python train.py --n_layer=15 --d_model=448 --n_head=7 --n_kv_head=7 --head_dim=64 --d_mlp=2688 --vocab_size=8192 --activation="tanh_gelu" --norm="layernorm" --norm_place="pre" --norm_eps=1e-05 --positions="learned" --qk_norm=false --attn_scale=0.125 --bias="all" --tie_embeddings=true --parallel_block=false --init="normal" --init_std_qkv=0.0166 --init_std_o=0.00303 --init_std_up=0.0166 --init_std_down=0.00303 --optimizer="adam_atan2" --lr=0.000776 --lr_mult_up=0.766 --beta1=0.9 --beta2=0.95 --lr_head=0.00552 --grad_clip=0.5 --warmup_steps=317 --schedule="cos" --final_lr_fraction=0.0 --batch_tokens=131072 --seq_len=1024 --doc_mask=true --train_tokens=906800000 --steps=6919 --dataset="wikipedia_en"
Each number is 500 + 40 x the weight over its row's rms, rounded and kept within 0 to 999. Layers, rows and columns count from 0. Numbers have three digits each. The size before them is the row's rms in percent of the matrix's.

# up: layer 11 MLP up, 2688x448, rms 0.0403, rows 1823-1922, columns 192-255
# down: layer 11 MLP down (transposed), 2688x448, rms 0.0478, rows 1823-1922, columns 192-255
up1823 095:526529530527502492560464558533532491498498552478551487481493456452460497454548540524506499515544495504558475417492502544454563490453533569488488453514521458517532591484513462569450531465468469
down1823 100:469522526492516453525532546500490493440497530507472541443473525550493453539531496521555520508493450473411444554511529472533512493479501478490440516509509519507393476548483532478567554451467473
up1824 103:455534534485448483543438561550536506502496522470509528496464501499456554446541560492534501545570476481554457554502608547505539484549535381593509503473462488501472504575556526520501475465548538
down1824 106:548468461532483464548493434537483440511537431513471543471468469498573452477541478523433517434460558490511582449456494494505455459469488514458530496531486491463467454526495506460471499466538469
up1825 079:478446483512485459502575608578509520483393458484465500478457524527466536538552469454449494477478468480515528479488509524501455486505461520553420475472436511523503548500491533386521545586422518
down1825 084:551528574458488498429510459461489471493569580534494458483566494481512506481408545504535485629498554497496455489505508520455540518436513497486602507503541524560518558485481439546481511387549486
up1826 102:574494489521534496591497520459524458497468460464434504514492469473535515520545454483455643416471458397524582512461545532512495517524503409571497489511586494525551490507485490435483462605543533
down1826 099:503491507546490510548479503578577530494519577466549488576508510517418500495460541512458454492526444553594509534483485542586466541429478508469534513589440491563477451465589520579573493430501508
up1827 099:558517481477579538522443508545472494425429481482553546514456515505529470512571557523535520476592547525500492494493406498483443445464515501540450453545458595470466507481525566483547493570500438
down1827 101:480576489520514477527537472492433555544548514470480443485477465505486508589478475480476509561497430546509509558486529451524572490509548561561589501491510480432524500450538481543493498508517487
up1828 086:521474598491537519519506550518549503485486491494501503534541558505445462468508508497524472514471481540468500471485519546518547511527462451466586538498490502476465547465476531555679473505490528
down1828 081:447490441519501518475460478591486451543494516477498519481509476500534515570431471543535538504527518523453487461481547470477450445372484551551522428464476555489502473486508463461457568524567518
up1829 114:516487563498544548526498521584497469479440476474526516509565552482451415511462528478436539483410438536510522459432476543549529507443518464476563563551489468486512482464561513581489473458401515
down1829 117:473509492490463533528524409459483521485498465431449568452540516513520559503485540434438547486393513530552532519501471487523422548477474462544565534505544505433514495541548446575495490458451485
up1830 091:520488505551524475547523521513427594564512481509553504538545510477538516451461438473528536532462493418518539512468528557487490504531506401519437508566477513499430480508513461496436513501553511
down1830 096:475575496431504561477471542519479504477517541432469508446489557536525483573535540455462456500514469539517559471497467530455552461524513602525509444430521483510505492430462547510505541498503504
up1831 104:479492525474426495548524571517441516539461524437504466536490503508523540524551510505459555526438527486536467517449576502486518482472519491518501522492483513523516493511553542535539523485440433
down1831 109:531494412510516480498509449543524538593564489535519494519419499528485509481552493479478561586433506516478490489547487520512555526518484465490459479491466542491383579493482565499502499482527566
up1832 119:454506533548485464522463564567443438522483517495479520458459552460461417543503524421467517516470392510479467557451509551435459472492467510460532524480536430580516504473434584517525507524497481
down1832 124:515530503510508449526485455500559495535449560437493475525483541448453498531497515529481465476582562526467570456483498507526473423513501524468438512511457472457534448428548489469526565463408473
up1833 109:497555506511548572474473509461507492471461522511517535494478469506472472545468465516510540558456496433528524462424570541520572513411478517524507491523552465495451429514538501526508510455471519
down1833 107:451442495488480416505543513518472453446479534534478439435569535528467534484549482495507478540534483497496499546528539506493509512481505521510476502468474539434492568468531456596443468527467492
up1834 104:479483495544486464492484519566509502518466511537494580391486512508417492479572538507468569545528458501496446517521598544486549502467534503474501500536479514496481448512463436474416549490544489
down1834 105:489469574539491497495488399494562489478559575510447475471492446445521497526512509474473477529483462496498497442504461500461588494506522477495462524575499509493410461489556542479510494556488498
up1835 101:472507505459465567560571527524481472490554507475492442468501491469509477573426511478483507509585460482445524499511512521456485480402489492526548490473453466536486526477481568473500525486438485
down1835 100:551582518477535465481488499521417505531534475552495586509468455445517510528480478475448509517495494549477528517509498549521463482588472511539484480503485521536476483492453493489449388478507464
up1836 100:518585527482501511524467534524478531485550502414464466557464498469465563561524497437507507462485559444501512527429485485465570490547561572463490542485498463483520503542480526517552549474443440
down1836 104:418490497458501567469558467518481554478533473515551553478565462547610526512495442483540536508486488402504521504450490538522444520449565439479511490456509517479507512561447480478526511453521521
up1837 104:505557509522474512521459542500478517479438522449521508500520521471439562512540514471539528530538553448540518540485541493514525505497548498514528510430521549586408520510472472511427533496513539
down1837 102:505500476535578525500502572511544510492526523530565476464487441490486558548486471447511528440464525514478479401512476588533466449469448463554481530502494451461448534450481498437505550485490493
up1838 103:517521497562588491514491527451498492502547486547454521502475503533513484471464491471493529543480541494447537492506513506552549454553494450454528504499577478529502501537548483488577518519467477
down1838 109:469530543521489417488437459529444511430510518483492502520465486518496499500520498495472517514501481505526535527551500465472464491579501547608500502450463399523454593507491446498490504518570567
up1839 110:457564553517497547474468505442508430484450511480480474548537541468431442516516493500494475488529563511497536523455585506487484455496551541474442460447487531465557513520465496561596458579459486
down1839 089:526491469449513567493537447547520490518515527441534535504505491576476543487496504442442540472493481599490437510463467476428488530526500503488468519512479488464510461483502488464483481490544503
up1840 100:432465541520486484519440494510504532553479502490511523491507485513518463471572486483511507449426474538444471450506524442543485455543483461539492457529495502515490439509550537435515494510524515
down1840 108:512505475541498459448524435484538495484535456462496480494487487487503508566552559547481517513482464491422538420515535485443519510442503438547436511485493563504510522500406555441476433463513532
up1841 114:473498463539446515527490420561561454538468526443478527407480513443460536477554519419464544494450421493525567484542560437495497467484492536565582480478485523560456485498534580462472540485476482
down1841 110:442507452470581598507474493468518468466440529448485513543509523587543489517546442497541504488454528476525477538454431549487552499494486447512437564447525536521497484469594510512514466488469511
up1842 100:520527509544506504595459506538495513456457481519449481563532541424520449491474423506566530506513481525518497543502627541525470456546511526495575440515495551472486493455532584553541545570503464
down1842 115:472453554462490487444476517553503470547559457529478536465523515506557521493570467507506484490495465507437459431462537584584502545457521520419579511525531476558446404572487499493489489480494472
up1843 096:469514493491440515566464498502508522500574505467497523542486525465536515423541466514504511514492463517472373479490571517549498382508532530504546423486506575526443470427514506513558549469483421
down1843 091:497501520589542422502535522447522517454456477465505545515465465551502523534534474459518512522457479573536502459533554467447453517506480461489467511487504445472442565558578529516504558551485560
up1844 093:469503497467483523517510521463480433521463550514490467536486433562487493531492486481533439455504467472465580502541587455481508538502515445439524501485505449529608549512480469514539526521441510
down1844 094:534519503517447492426481506478563508492459505414489485533526558512581551488559568479554516525497495529504478493458509548488463488594498567463436538497422534467539410457581505567487491513454412
up1845 101:587426589428500509554515495543496469490503495434570408513466484513507517522588495476454516517454482484520592482498501490448522466512489521537556520492579480505511467493589484517556376562447484
down1845 112:534534554464519464530571433480510469559450545524492465503518511483447560534527533524523493441468526423494534518471530449485512413502505537525431486521555485496499510494556515468497440522464514
up1846 102:504482447471514468554535486508507453507504529507514492491531469532466467520564479478539504488456459560482480508470449556500448522493496545537507491554479498479414528520529521438447531494499519
down1846 103:502548465542516468531480476421461510517491521534543434484451523573514520513471478498499481429465512433497566536511534525501468530517524487526476393432557516491533496551506504563484564524525558
up1847 102:523446571507523541517438494473499429510511489470564465483529524466458492510485588524465432456528550512492563461499579490457502521530452411489457513524477476580460508472483518459441444513522484
down1847 102:539470503542488526516538549567525528435507551543494451459486516485462531495472492454511497529535561526450481477530526441451528452472583498513515523437526548516445505532489532508511459460422455
up1848 103:447500465474512482527408503553472468546497482460436537442506619443534409513488453447497536513488423398564470565469506530522497469490515488533507533417524410506485481589480532591480513536510523
down1848 100:531526522549562421499533516500555500496514530464549486497548405561477503504546548539464491491489482612523421513477461480479516449526498453544521527476526523473607496411479497460554507460482434
up1849 094:523526503525492501565499545521566464456494424567432486471509484519473489481502443433541529538527459494521504532482509507496495517497513476474494516502492536570473563519491483478502512533480446
down1849 090:492468520458459518507505468491492521545513529479524490481499500445498500520498561527459446510486468529535549511572509445479534460451459452492523432501548520572529496531506552492470482529541382
up1850 104:470519523411533561532465551510440513506469534496488489497503491501366536495465460409486499426512469549516427525522440523526511490416543567441437491534523448524538507525433527546476500523501466
down1850 103:505477507468447550474547499550481491511551490479454522537392437470577519481533510479484515534495491457481493511552484417483474508558498523511512492471567509507463580488453538505503540476506548
up1851 104:492538550503437469542556566447469450512524431496489514509458480512469571564475506566531533563508540443429427555495480523522521531489514500484523499446604508477537497535525446510516491480454466
down1851 094:508504456497508514550482477476420524534469442497515456481579505532520559552479477577452429485593530506497520469474499477472498445504515479476528481492547471507454506492485511501483538558553475
up1852 096:513504547510451557535511528556511565480446467478526519523477505433508538464512469537495449500432473497472463500490436490542573472581474479544487451441374450551525505502520589509573466523545556
down1852 093:440518544401591439471441481506517468491541495535488551488444461520481477563504487486505505470535564472516479464522541442496467495430546479430522554543556507488501479504550508547434515464499478
up1853 092:585527501500490511524547535542485510503479586504448472517493491520523568488507518478494551535455524467457431508548547462510521446464569505493560484498557514484465591517509528538560533495476494
down1853 087:411487493530547482466502443483456526533541544539599501491487529556497484540499473483463450512449513550530538452526434513526448509537458503547480520455576424534514491441450471529531517520468463
up1854 102:483472564448488513549540588551483443466494571508503560473467584450471414499447556582484512450488439431508512574586591480485523510545501422542452521490540430505497452594489519487515544547497499
down1854 105:556467531567498444475513422532455484486571486561548545475491599442532463480464482555544408535512541457568522539509451491541550476488494478485482414502503558538514483435497501452524542496516456
up1855 093:443477444482500464481527511526501558490576498461574503485466523466439436538506463545436457540388405487475517531506461465560431485522538541496569528555550462479504506495402514459504503481383486
down1855 088:582536484468479467526485383444527480564422525523473471480498446433583558440452526562569493474518463499455548546468559537475500599519546510458399488514526569521538488458480542584441468520569510
up1856 106:489505524466514523532556492489476516515541545520519424463502468492519490483550431388458485481487525469524513533489514400644471458479537498476448503546528481472478513508525479503456499493514533
down1856 099:493500447488454484527494568547501618492499484538523575385469441499472530556504482478473504448528535525486495529410495510481467566528500482508498505501472531535430431478475538418499470513512507
up1857 106:495447566517486489530491521528473410575462552454510491394520544419474424587481596465458498539561466493440533514454491565446471535512540515505495512441495448528528478494444517570458515502521540
down1857 106:455549463456493394515561509535494424460545462460521455459529527524515475562467484559459429495448505551498534418530442502565523513575502521488501548523579492515531506418554532486564488521435494
up1858 100:547522495539485473507402515517505431449507530489510511486498527451509417473505571511420527517546437465487584459492495581496451425522501513600431537400458413568466504431439470476466530560481543
down1858 104:464472533427492473519446512489541544459491501434556493482515558449530519500527483493474443533470527549542471456499508544415505513523556485463492499603483503570508512506509443537526452456471470
up1859 102:482438504481534557497566482524449509516556475504523484437508563524590467508500518477497448488430452475559542513599487456505505464503518547577558460525463452587530525525579465432465527519553487
down1859 099:479506464510463457476556492461443498491544487490551526456514535537509567413471464508537488448483583515554528435503493478498506535543525496470391525427515554477519507513503509457523417537545464
up1860 090:578464561512542543478518493488509481472488456472536474442474532555490481484469630551458555454466545499430555485499538518541540466524475533566507506524516444483418489434471441517518506524526517
down1860 087:444501431434512524479493532557490555548469522478560560556492527526440497438491446497570480502541483498532511495544486534508493489457480506488473437509484506532543518491489488503509493530489537
up1861 099:466512520437534473475516617495476508519483500456471523506476512498535524537435491535494541511507572477541513477473539489510572512513578473521551538437486536537475561553499455553498451498439474
down1861 095:520481476504509476528433585468468507492477428514525516498499540559447476453559487532502512527539506490487482557516504537504415499496460451517472531461442516519524512476555547519480487485586555
up1862 091:528499553569517523524490538522452520523550385515469485499494564449524440462488503515486507473549581463517447533440501584529503500532473480476530450596461545524493483454527449478603609494515567
down1862 084:484525505485512534467472487502501450512499512472541429511477505464469601495473515475505487562496554504503532479527503483542467494549491541488478436410493455534445552578457530471491451500532429
up1863 096:471459473498561498501514500527513487553419532464500488518458518437533517565527502518513469444503543495529508490506584526474419489514487512634549522551418511528489471484570508543434577454395388
down1863 093:560526567536465471578485496521492460505570464468489461555531449547492474519523488465467554494479399498502508508534475494512552451541545451460521465445616409531485524540546532510617495488590518
up1864 095:493479488519551478581517516534538518503466519500419509495484571495481437447494501520523476544500523532493505527511483524493515541533471459489432468443439551527502528530511522460572488516433506
down1864 090:421411485482461429510465464522530566461527539471516531516540546493418524535496489496429547499414508511445483452539478433471500528506535526535553584463537468496475432438493430565520515461528562
up1865 101:511507458412477529556515489550499480447430460453518496397495514499515486501573454518417449426494424500540484488461518509505563513458512518506510476591531463511494476489650487529490469500517447
down1865 105:456540507502432532538473531499494570534442485529517481481456556497469433422488546505517549507421518469478566504498603580484444458443496465514463449495440489447569514451443471529487525466528552
up1866 110:572583555446558507515429452499479518534483499509557426542494527542482503486494521503470515463445501504498542484454499495522513523501494445519419544479484496530525484521535554531511372482472544
down1866 110:499465522544469502432504475497511521515584508486456548440518529533529573547557527536468524522493512469455453537536486395483520490420535550496518503568526520452511477561486486504524547492457493
up1867 106:431527540566517548557464486526530500522501486496483471522538459341486492558473540494444506513567493435487540469499500530503515487466436466509492482562457532535440450436438484440569443500516514
down1867 103:423521433482445511507502452463511431463503524427573503551466540488540562460523495491556416497445550535466529544460474487509475511532570583464525488464485531508496488453497538515483538423506434
up1868 100:537567552510534490500514485509445529481530401461446418476469553525409531483476544529503498511596554472504585472453484512458551459489607484456440497547545457505524564474468527569553560446429422
down1868 099:436469563528444537451485499539475435476546607513537513479489544545613509496538435556494467503518464460584492494487511591501538517475482484525546420535463516509506560521539510511499498579583542
up1869 093:520412564482467515507566549545506499512484555486519486475484572514429410546520502505503501451513516463485513486462505499536509501503513464544583475540503479556481476492471472533478535429546569
down1869 087:485495510549579489519443467439504487468502504540595475467488542517502470492478431509532499493461512480550543479452526474457542506487510435393498524475506443520473486506446536513564450577489499
up1870 107:594485564496478495561509482532373548475562458514450424477480564477520475602580422464532509513534491504502507549453476482498467451371466469468494417444475528478539433500498516505543568547415506
down1870 116:526447459500512461518477464523526438599588499393490555495484483531556510501426526450452523480555501463458528495552506520489512447476546494574563468492507518522516553558549376499519458493511542
up1871 126:508537540458464493527487565513424446576473459531468494469435555379452453528497499522501566431442476496554542465521515500464490492500503456524460457549424494485505550512431497483544545571472479
down1871 137:516531505433431430496479435445458502512570449498491549581488553441525529524447504493543522477449456447488525520505494449526489486519495487521503491518443491439440517452510524444522548525485534
up1872 088:532559471441573500548500497544473514514470508533471446497557503529493496579539565481459501433561461426450537452455515478551578488446554467458482491487485512481462544527526459517526441495515581
down1872 113:566492572496546492516505490496507469581466541509498425460502461441460500554513491508448554461547448438467493453469566502487534524526471516493439517471454433507488523575485500447541473532498468
up1873 091:524541501483517542492502522519453488411492455496508481551484472507510539494507590479538479530482499519470441471450487558479465419456501459529491425545455500510576584605509477445539497545471448
down1873 088:544536458516583531528490433550480541488504509533518487500495442445549546538507494496499474578494548502486442516489502471486435486518498524557488561441506452488472508451506470548520448559524447
up1874 110:530483519412524500506510502555507493538468534432482498504399537407484583568465521531488465471474516463510514464473516494553514482497444531542445534468505454500490572523476494563569500519542441
down1874 107:523550496525556508528545506488496474546569488522482534485510540498463503498519525485527486505529514488433461427528411465560476562425533556476546523507497524529461513464497517554489430528527512
up1875 100:505468538583531497508465490459493498475502440497468502473544555543491526566421554480504438513499460523442522499444534523479556486556496482450463475580504446559468574573493452514526483455535531
down1875 101:467475514520495536522527476572446536582464473485563441547500493533510422504546523605529489475482458498489501455464453499469453549448488517494521481497474486482514476441474435502485464495510495
up1876 094:510493484484545562537458585587453505526498473517593483454463497490379548444497451440532428448488490498450585533484510507506498426475515492482485495495456461535475553457483492506515515468497478
down1876 098:500466535468546629493515483381514495479513509517447532507522481495552423522564541552540514500523558529463533541495508502479578543468527479555530460488523477510522438459470492465491458510516579
up1877 102:487525495522526509472525474521556518510542436516537570482458514533511534491489514526371457450527536534492443487439498479539479487508589537537455511476525435522531497460528499509435487456451511
down1877 108:506526533490518560510528484483552568510436568541514440428482518593433548504464454477466519495502461476601510464538556561510471518525541512445499590544516507514448540512496503459476485538506501
up1878 100:488504526491451532534505564549532601523488491578516493446514485505474543573492450435517519459530566501556500546450522480482482491538473511525492556495500488504477541609483537439542536534436462
down1878 088:476490484540508567422523531489420536435528560455480509473489409509484498509458546514503456500486435559499471533449551512466482403436492478481501488559550456468475503516530548516497435465437537
up1879 098:561474534498509496526493472588521478518551467483544540486445478463570508506548513482462440484514430514550478410477515494511545519529516577554517482473527498484581572538456509520493449596545499
down1879 097:528475496454530555513474532506554560514451554466569498581456412520455519544502543447478496514525499526448502478504549445519424449450528429516482555522498502532472509542478532464524508495536500
up1880 099:414518522474477462454499477553523537427459493517555535479487516505498593532518490508562517491526510461526505493487556427546513486464545417590444495516489553539617504477516492454560518557475530
down1880 098:490510379529574486508490485466472503507558523481494487449518549520607473474510431473516500514528436484501471525475491458412515495514436532431503485484521523531552485515441519491505484523522500
up1881 101:514488540531538474474480550496543528510392563455523508469483510439445449587480576535516463552488539448480543484447537466563502448507478504476554496489456488519468429504511485381524506450506481
down1881 102:466499475503506376426468485579568516450573501578523458442509553493483453524524411505541505473513513554512566485489477523492524518484511515518418511445494492466514527598400527482485469501456512
up1882 101:517485514482517500519470522520465460469545471495513543390563475532508477543486568513501426513478474452538466495570487485483494450514512558528548475383480551481476481495481554497496488577484532
down1882 096:462478562486502487537481430544522485519513514497485432456470496503491546442519470460545496487471478469600526509466545478550546525508462476501512567569509455501460564522434468494484478460468494
up1883 104:485392472411482537529487504543518502490465509479569539483498612498491408546448535496557460484511478460605496513603554514495473453520488484580494504527502432509591503537543534507473399507477483
down1883 097:503564615525520521519494505377560506489506505543453488505492518457492467515447479464531588508508477462440465445461508475575454464522465438438473473486522521531519516512492474463456488386540559
up1884 105:523513451531522494515504515504544534424499493497534380444511498507499532511566477453480556512471522468590492507554503368504486461523522472564473566576503478522469591456572534538520545520478398
down1884 098:521533476454511542457483503557501481479466491437532513475485544522367429516506471516467552515567522525457513546523472511498502528519513476432478476545531516493499470471494449546508445506509551
up1885 091:518537508501555470462533506499564556488566571518519444455435505488453470530518487548508492552500530447525595532456516576549464489486488480518526466496491533454484487534500530471518467538440475
down1885 088:446512479476462514392470525498505543552447497473492472484560529533543490498442403465491519481509530495484487527570467501478487489554587491477484543507533497474572422464431429438529546567498484
up1886 091:525540505475548558474576506464556514530495463543503422535504446503507484477511491484536543426517545483570494494491483475513482462471392484441516525424537493518495545465556422483593473467441460
down1886 088:522482518601538541535495481515409502471581529522488505481420542495499492540520571559463498452535464527493513480467393549511569535535515494552424430530525456466484526435460535522451491543544504
up1887 112:491475539465565548582466538459439518477477466460506547477431481469548543498460502544537507544451521463433538473421552595484566430488498498553481426533573490509527470489450511529495547512505483
down1887 104:522510476447569543502513440470466549502506552502503608465414498544467497447523483484429574498443520468577460490544550569531536505489559539486459518506437488506422548489413477444467602482476512
up1888 105:573518511476474528490449441495560557502447508520558452540519564446566490458538493494557543490547505494436509566463518456520493541455439506516487395486537480440540450533504520519517457540516589
down1888 097:458483472520476527536529542488484469433483548591508476471458508542557462465520482481448542505492528509499507484483464534543502494548567518537507562463492498406527489483566521498495498461471508
up1889 105:517482524474530429497557497555510510497536532528532509436471521518403532529568541439405492472464497554507472473508481465486518494515562387565465542504484420539522472463546491496529477593500460
down1889 103:529509469509480406487533486475511467502512478530387472424484465528507504443538473515440502501447446538472475465394511436486493544513474515476431491520575538504527515462562513481571449462450475
up1890 097:502512525481469532504556445599463495546446432535522490501506476505506439500502529480452539482502431511523437547465531464495561515453486497498489498519512417486459578528506438508646487530431456
down1890 088:518522510485449516523510505459523524435496523500520487506532532516538500477497436468541398462528568498527429446503512436529503475507569441513519449509384541562475504511523539484453465478501451
up1891 097:456485529589501505422467515480528528501538486455499447466514452446447453498496496532530510468513526475459497456461543521556501487465526511483472461476519609542561471508486456562487532489445570
down1891 095:527526463528510520562478499540495478497518509464530492489492543495527541512516513557462492446539519501492555535441560523468519504463549461465511521418485464521520541546520478550560452534497491
up1892 093:491585501552492515565495575481480494559444552467513498495501599448473473523511479422545506556490546510462528475522525477485480492508500550532470477518497489500440493503508489487498532509504503
down1892 092:531479504552568487522474454498544510485480551539538577403503479547522534558536585473437517553483496470506449471452489439477516519505518560451534510517502470529516498478475462540541482477546490
up1893 075:501438557457522490502534525584443581513486480551505409480512476472556483460510551501435540479545490455486499490455560493455448481464571478476453407484484537497473486525539436489578554530443498
down1893 080:508556508507461452449530473540541550471484506546509541492597506527431478487519475483598470520524496501511474530426500490557562511533470510583491536493478514532543463489435477458497479455534528
up1894 093:494547607533511422504564605457482498525494499449533505435480590478458500450470582396481498527518492480487519475489494485460580481499484535490528498537491554538569488533479459547548414540488463
down1894 098:473505520471519523503396423469532543458526530489459513542546420482515541517554445486481474489460468468487419509548479460529467501504585504471482508507511528513430487461520605513467547467533507
up1895 085:496484527488577520494521559519418506449479479517513502497484486490490496457525429556563490524494532502444442512468523416518498412398547491446572476557454547438578532486510469524511527436540467
down1895 086:505480468512479492547493469500483514547528539485523500520495516532464480513452465477450457547460404494467451432509516482528484590574518472618432607513484454448501563519503525476458505488556520
up1896 092:494465534467502497573511511490398485528470526405538475511402515503483502457507477541433517501457481456500543513500519466535498502494515515531552450374469525478385505538506500487491521566460505
down1896 095:536488434454493476515578469481495506455468483550552458491533505435566516557519443457497476468521440533490445482484537558541481535531462416458550581511436568515545538514482510497395532476520486
up1897 110:522464464572424522522516596534510585520483542490553484516455509517529473565528500557468529500502513457488522402448495522459445493530540488451527574465550396515427500466508445486589527493439392
down1897 095:453481469484534508470508483394456518406481489476514584483513531528469477510530547504409539495463469525477524477476500579502513493496420464493448474498465532523519513511426499505449530522562523
up1898 104:516572504462528451495514486499546514546508567459481505474433527458479496539608508517467503503420506432528495488538498498517476455485540507468523518538537541503479566520542472489511463501438480
down1898 102:458507477527439414513495571494498533422481521534500498459532518499477539496494507451605470525433476479507485517410456460525520508507505518441478527514547543533473520554458518476504512502525468
up1899 092:521548493518450490496484550528486449512479426522542438557468526519505471511479505519439484400485443555567501458469532477481488509530515523568527500492483469589449571507542586585493476527464500
down1899 083:505580504552509457451519482485443546437451520569461496459504481516494526481501494516464566496566517505471378476527526469515468536504521581558512530413543432526508485504502507481482493529482495
up1900 098:517520549507568541493390471525470518461456462551526570471484543538571484484441490537508454519506533462491405436433452538542498485482478551546517471492445496515458532558585496496520412532419427
down1900 106:455500577534532469528517439524490498496388504499575523507513493520482490507497491463527429552525580492555466484495482511497455576437509541475546527475510422452508490507567459527574446428435461
up1901 108:513473565461496512464459504501503476456534528452528521497468526483463512446504534474451457469483555530436486529489465510552511459506468527533535550447395553487457534511569522506530434549459494
down1901 109:510450454450427418460469557513458512484491489504405574531528498503454486476484568501577559545488485489492474488504569472497451487474565501484471522564544565403501506506563462508471475486469466
up1902 094:519513536502523505451473475453531487487553519533595534476512518570594461502530506507474479576496576454519567497476550453521559484465611487526531503418623525503454524558585514530452485456479411
down1902 092:521510447424493547569421516535504534544454446477441505489536497415512569484464523470460521484521496551503510547520499420437474456523489510495412550475472516447565486549562464486510526540527568
up1903 101:478536543543570508498484531532489562541513468521550522481491479533436481645484515440474500491481493528523558556455562474435548550401592464494460536496484457492588412471464490512515474428501511
down1903 098:497437500496508530526464443485500412518510516481433516460568506562526510463574474511519566475471470499454459522492418513548516517505507520555509545481502467499535529537469573507434594513469520
up1904 093:473485475508504535513481470479448524548546476520453524483478493442438552469518543495477508442477448480487504558457488429464470523527433498481387467598514466565575543475532508554475465551601463
down1904 094:544487557575462509503603499447435489518509450450461429449486443550451515509552483532552499496543493524485516500484440469477528460499485509538506461512496513484400498465433528527554475401473493
up1905 097:500540522517526515508489594471483430527509484476465478442443482532436474511475523449524577552488458436423522462523513515532545506429488500470430502487606507522520503521442452468480506538523496
down1905 097:515552445537461429501489475526440552478513467585424553525591520497522467437538500517564539559428475522451456520460471535527536442502523532443467460551491474468539506437460489525507467492538539
up1906 114:549533468499504529542434548544398477504553426521493450469494491489452472566492485546531558556511484559496480508517538443533498469476554477494488482578498542496514494454567458457493477532471465
down1906 110:464539473514529511517511516506521474543471533493528478566440507494452598492488567499549526514518492538429542476554506559568530432555458485496456544520431455513472545459492426539516503493428438
up1907 105:512562466563483495545528416527473516536551483525446539482482488450526496480503501552461411445468466453511550528466615512557509544517470383431444459515512521523492481534524504484487509493540449
down1907 097:466566422484501506538519497493549522510488478559472443482493517495561552549463556540504562499506441529529388584434449460489546512493464556525566579522526482429517398464498507534475524516555597
up1908 109:474541557509472510476473490504530503514483555521520477450460520480546556510544510466498499490496555542483561440455567386550538450514497450531490471445450593573480542512513533444504544493435518
down1908 110:500534430483471349569440413525505520521557507442510458501507541508495477512502484531527467494477453483459515521519509452506479494583475502495512581517510447495454502420428514430533487543470470
up1909 113:443452536517486504584547573548451475524457511476514442459541475465480480586447522519495502458532467490533491515507532509529484523511526499535487504513456477469448443550532505568472543497502470
down1909 107:479525535536473449451453374515455465503449481477432440496531548403540471567469541537458502510537531524561505516471502502465498486478490519586514471599507452526539401402509485503464462565522509
up1910 117:521482441480474510574466561530565540450508553452438533530473522490384494528481537513535484457506502483527531462463541528495487460543500477521443440532472478487512484504453544401548499528497461
down1910 112:543499497470474510436522437574455491534629490460583507441557532465541516560451461507494487566489484509488515503596449458478463503475450478540550524475493465539543506477469464509480510530479492
up1911 095:564463432535473484522523553459450484512559515516477496455444504495521420488539537572502510580504463548544491477526517486515477512483550501546517428445544525531487511501539554537563519564464501
down1911 095:528463516463571512564473497529543487524452513455473554475465547530518486497517544524509554386555475453494482537412484556499514579490545498463582525558525536524540502489493534553463538510554472
up1912 095:541554468537533492492497481495440555566495494420536569419458526469512469509550426507485544559444459467469438552491554489484548560428469442520453504541476552489544512483506489456403458520510488
down1912 096:495493511479416419533504581552515507466443467485494503623476483512506514502554476412488488422549478536538485451504489488480483548550468446501459559474462465531495563591463512557560523537485533
up1913 121:547378489527504501531492474518467481494500527530508498524542543475482454501474530509488463500519478528500570418485500463543455547552499491444502533529417536533487482497485570479484543481512514
down1913 119:504643483495518559487486549468531515552485492472507476485437458513508548482482448532503515466497520446524450558515515571465532456451510518526496470471538477502520546498554469496527494552477452
up1914 101:458536530470492558521520551511535478427407480533561511510455523508476572492463505597472555442567447536506500524479562502428458423432539496490448449474504522466595455525582532539450479493525553
down1914 106:587489539515493509408470490446541515470461510544456501489530496517517469520479517532496525533496481463483452515486545466516545580451506523565477509464478540426499482493492507521516491513509437
up1915 089:500469532505499486504520561483576496510452525525479468515446568500513492495464484498444464426492588446502570486525532498506444505511468510536513468501503555504478482494515600573488518520438435
down1915 086:469555486585509489571438505478463436506495482486488522488486501515409498512502573501504483529497584435524436534421547545487527467536475483498456568482426444448517469455571559492447512564531498
up1916 095:544503453543466531557477504497543531520436525479491522493523547451467474448540555468437548481511512449439521440447510544485512513521522502507524452521503476507514536467487503473486464494495516
down1916 103:542442456566531534514496492474436488522466475421505445491582478503462494484443536587505478492527495498442494490516487476499504490432494497487441546535477499542567459504520524516524453535514457
up1917 094:529507536483546501514600440530579567485484511532546472574511578520441491468451534465465523455456549475475508582422583478511480419517479429524504541551526459521516512431515539496475507524516444
down1917 100:527537541492403555481499524542497480548503448526484425475460464490546477572497513495486582531531496496471467438532486481454502519479540571413432474444485500520512456456566498444521504433462480
up1918 096:475496516514432506480505476514505482490460519467508480486441551498445515555526476505516468485519438476434473469446576502504557496505539498563453532472516464502507447462472458484561504502427381
down1918 096:475519458460487449518461516509538479510496439472467537524521473473509520481449462519437499471491558548513488529495537570541459388470479492485439422449560465447571450609472530508428528531506512
up1919 111:464477579517510550483460596515438515487433468490538503409482613483477514586606494435490500451470494484494468475451474552489477513472534502416503538458566504504581492586449527452516464521408530
down1919 105:529547507483455547495504564494528495496484509543539456537510477546397473504519510518430416449513539525549439509437495521523520479460537512468447485470496454538509461466457448483491480525473545
up1920 113:397462516474451541459472528497508456464485506446521513410575493543449479528555583523500547442467450585512510447439583474576506531431526539494528475478489472515498501505505500505536479508463560
down1920 118:513482529521472468584483567487524474514453427479528506557537479517464436575435526509514471478516552487456392519532443482492547479499428528497451511468548461484480557535461496547468479454549479
up1921 098:534522487438449457472514510554437496557512573498472498458520469557480434496514497460575453489488454474467428500457426452491422472496553436558483513433536498569472504560470579513472432525509566
down1921 101:504521559592546438479500485475534528499524571465439491422532519476476454517478473464486492458442586455567536443457590467505513534489535572450443516499408548502495514500537527429534533504478429
up1922 103:506460555473541488534486510453468425580395478467523464422546456508498472526541528428382547476483558365538588519476512462499467480518550499515476490426611445546440456458560488566524487549452428
down1922 096:500547515593555466463564495530561502463508449501534497523498500534534498509551456454597516512599480482479513548530476527440562481541576555493487491525482515438531499506458458500437508464506533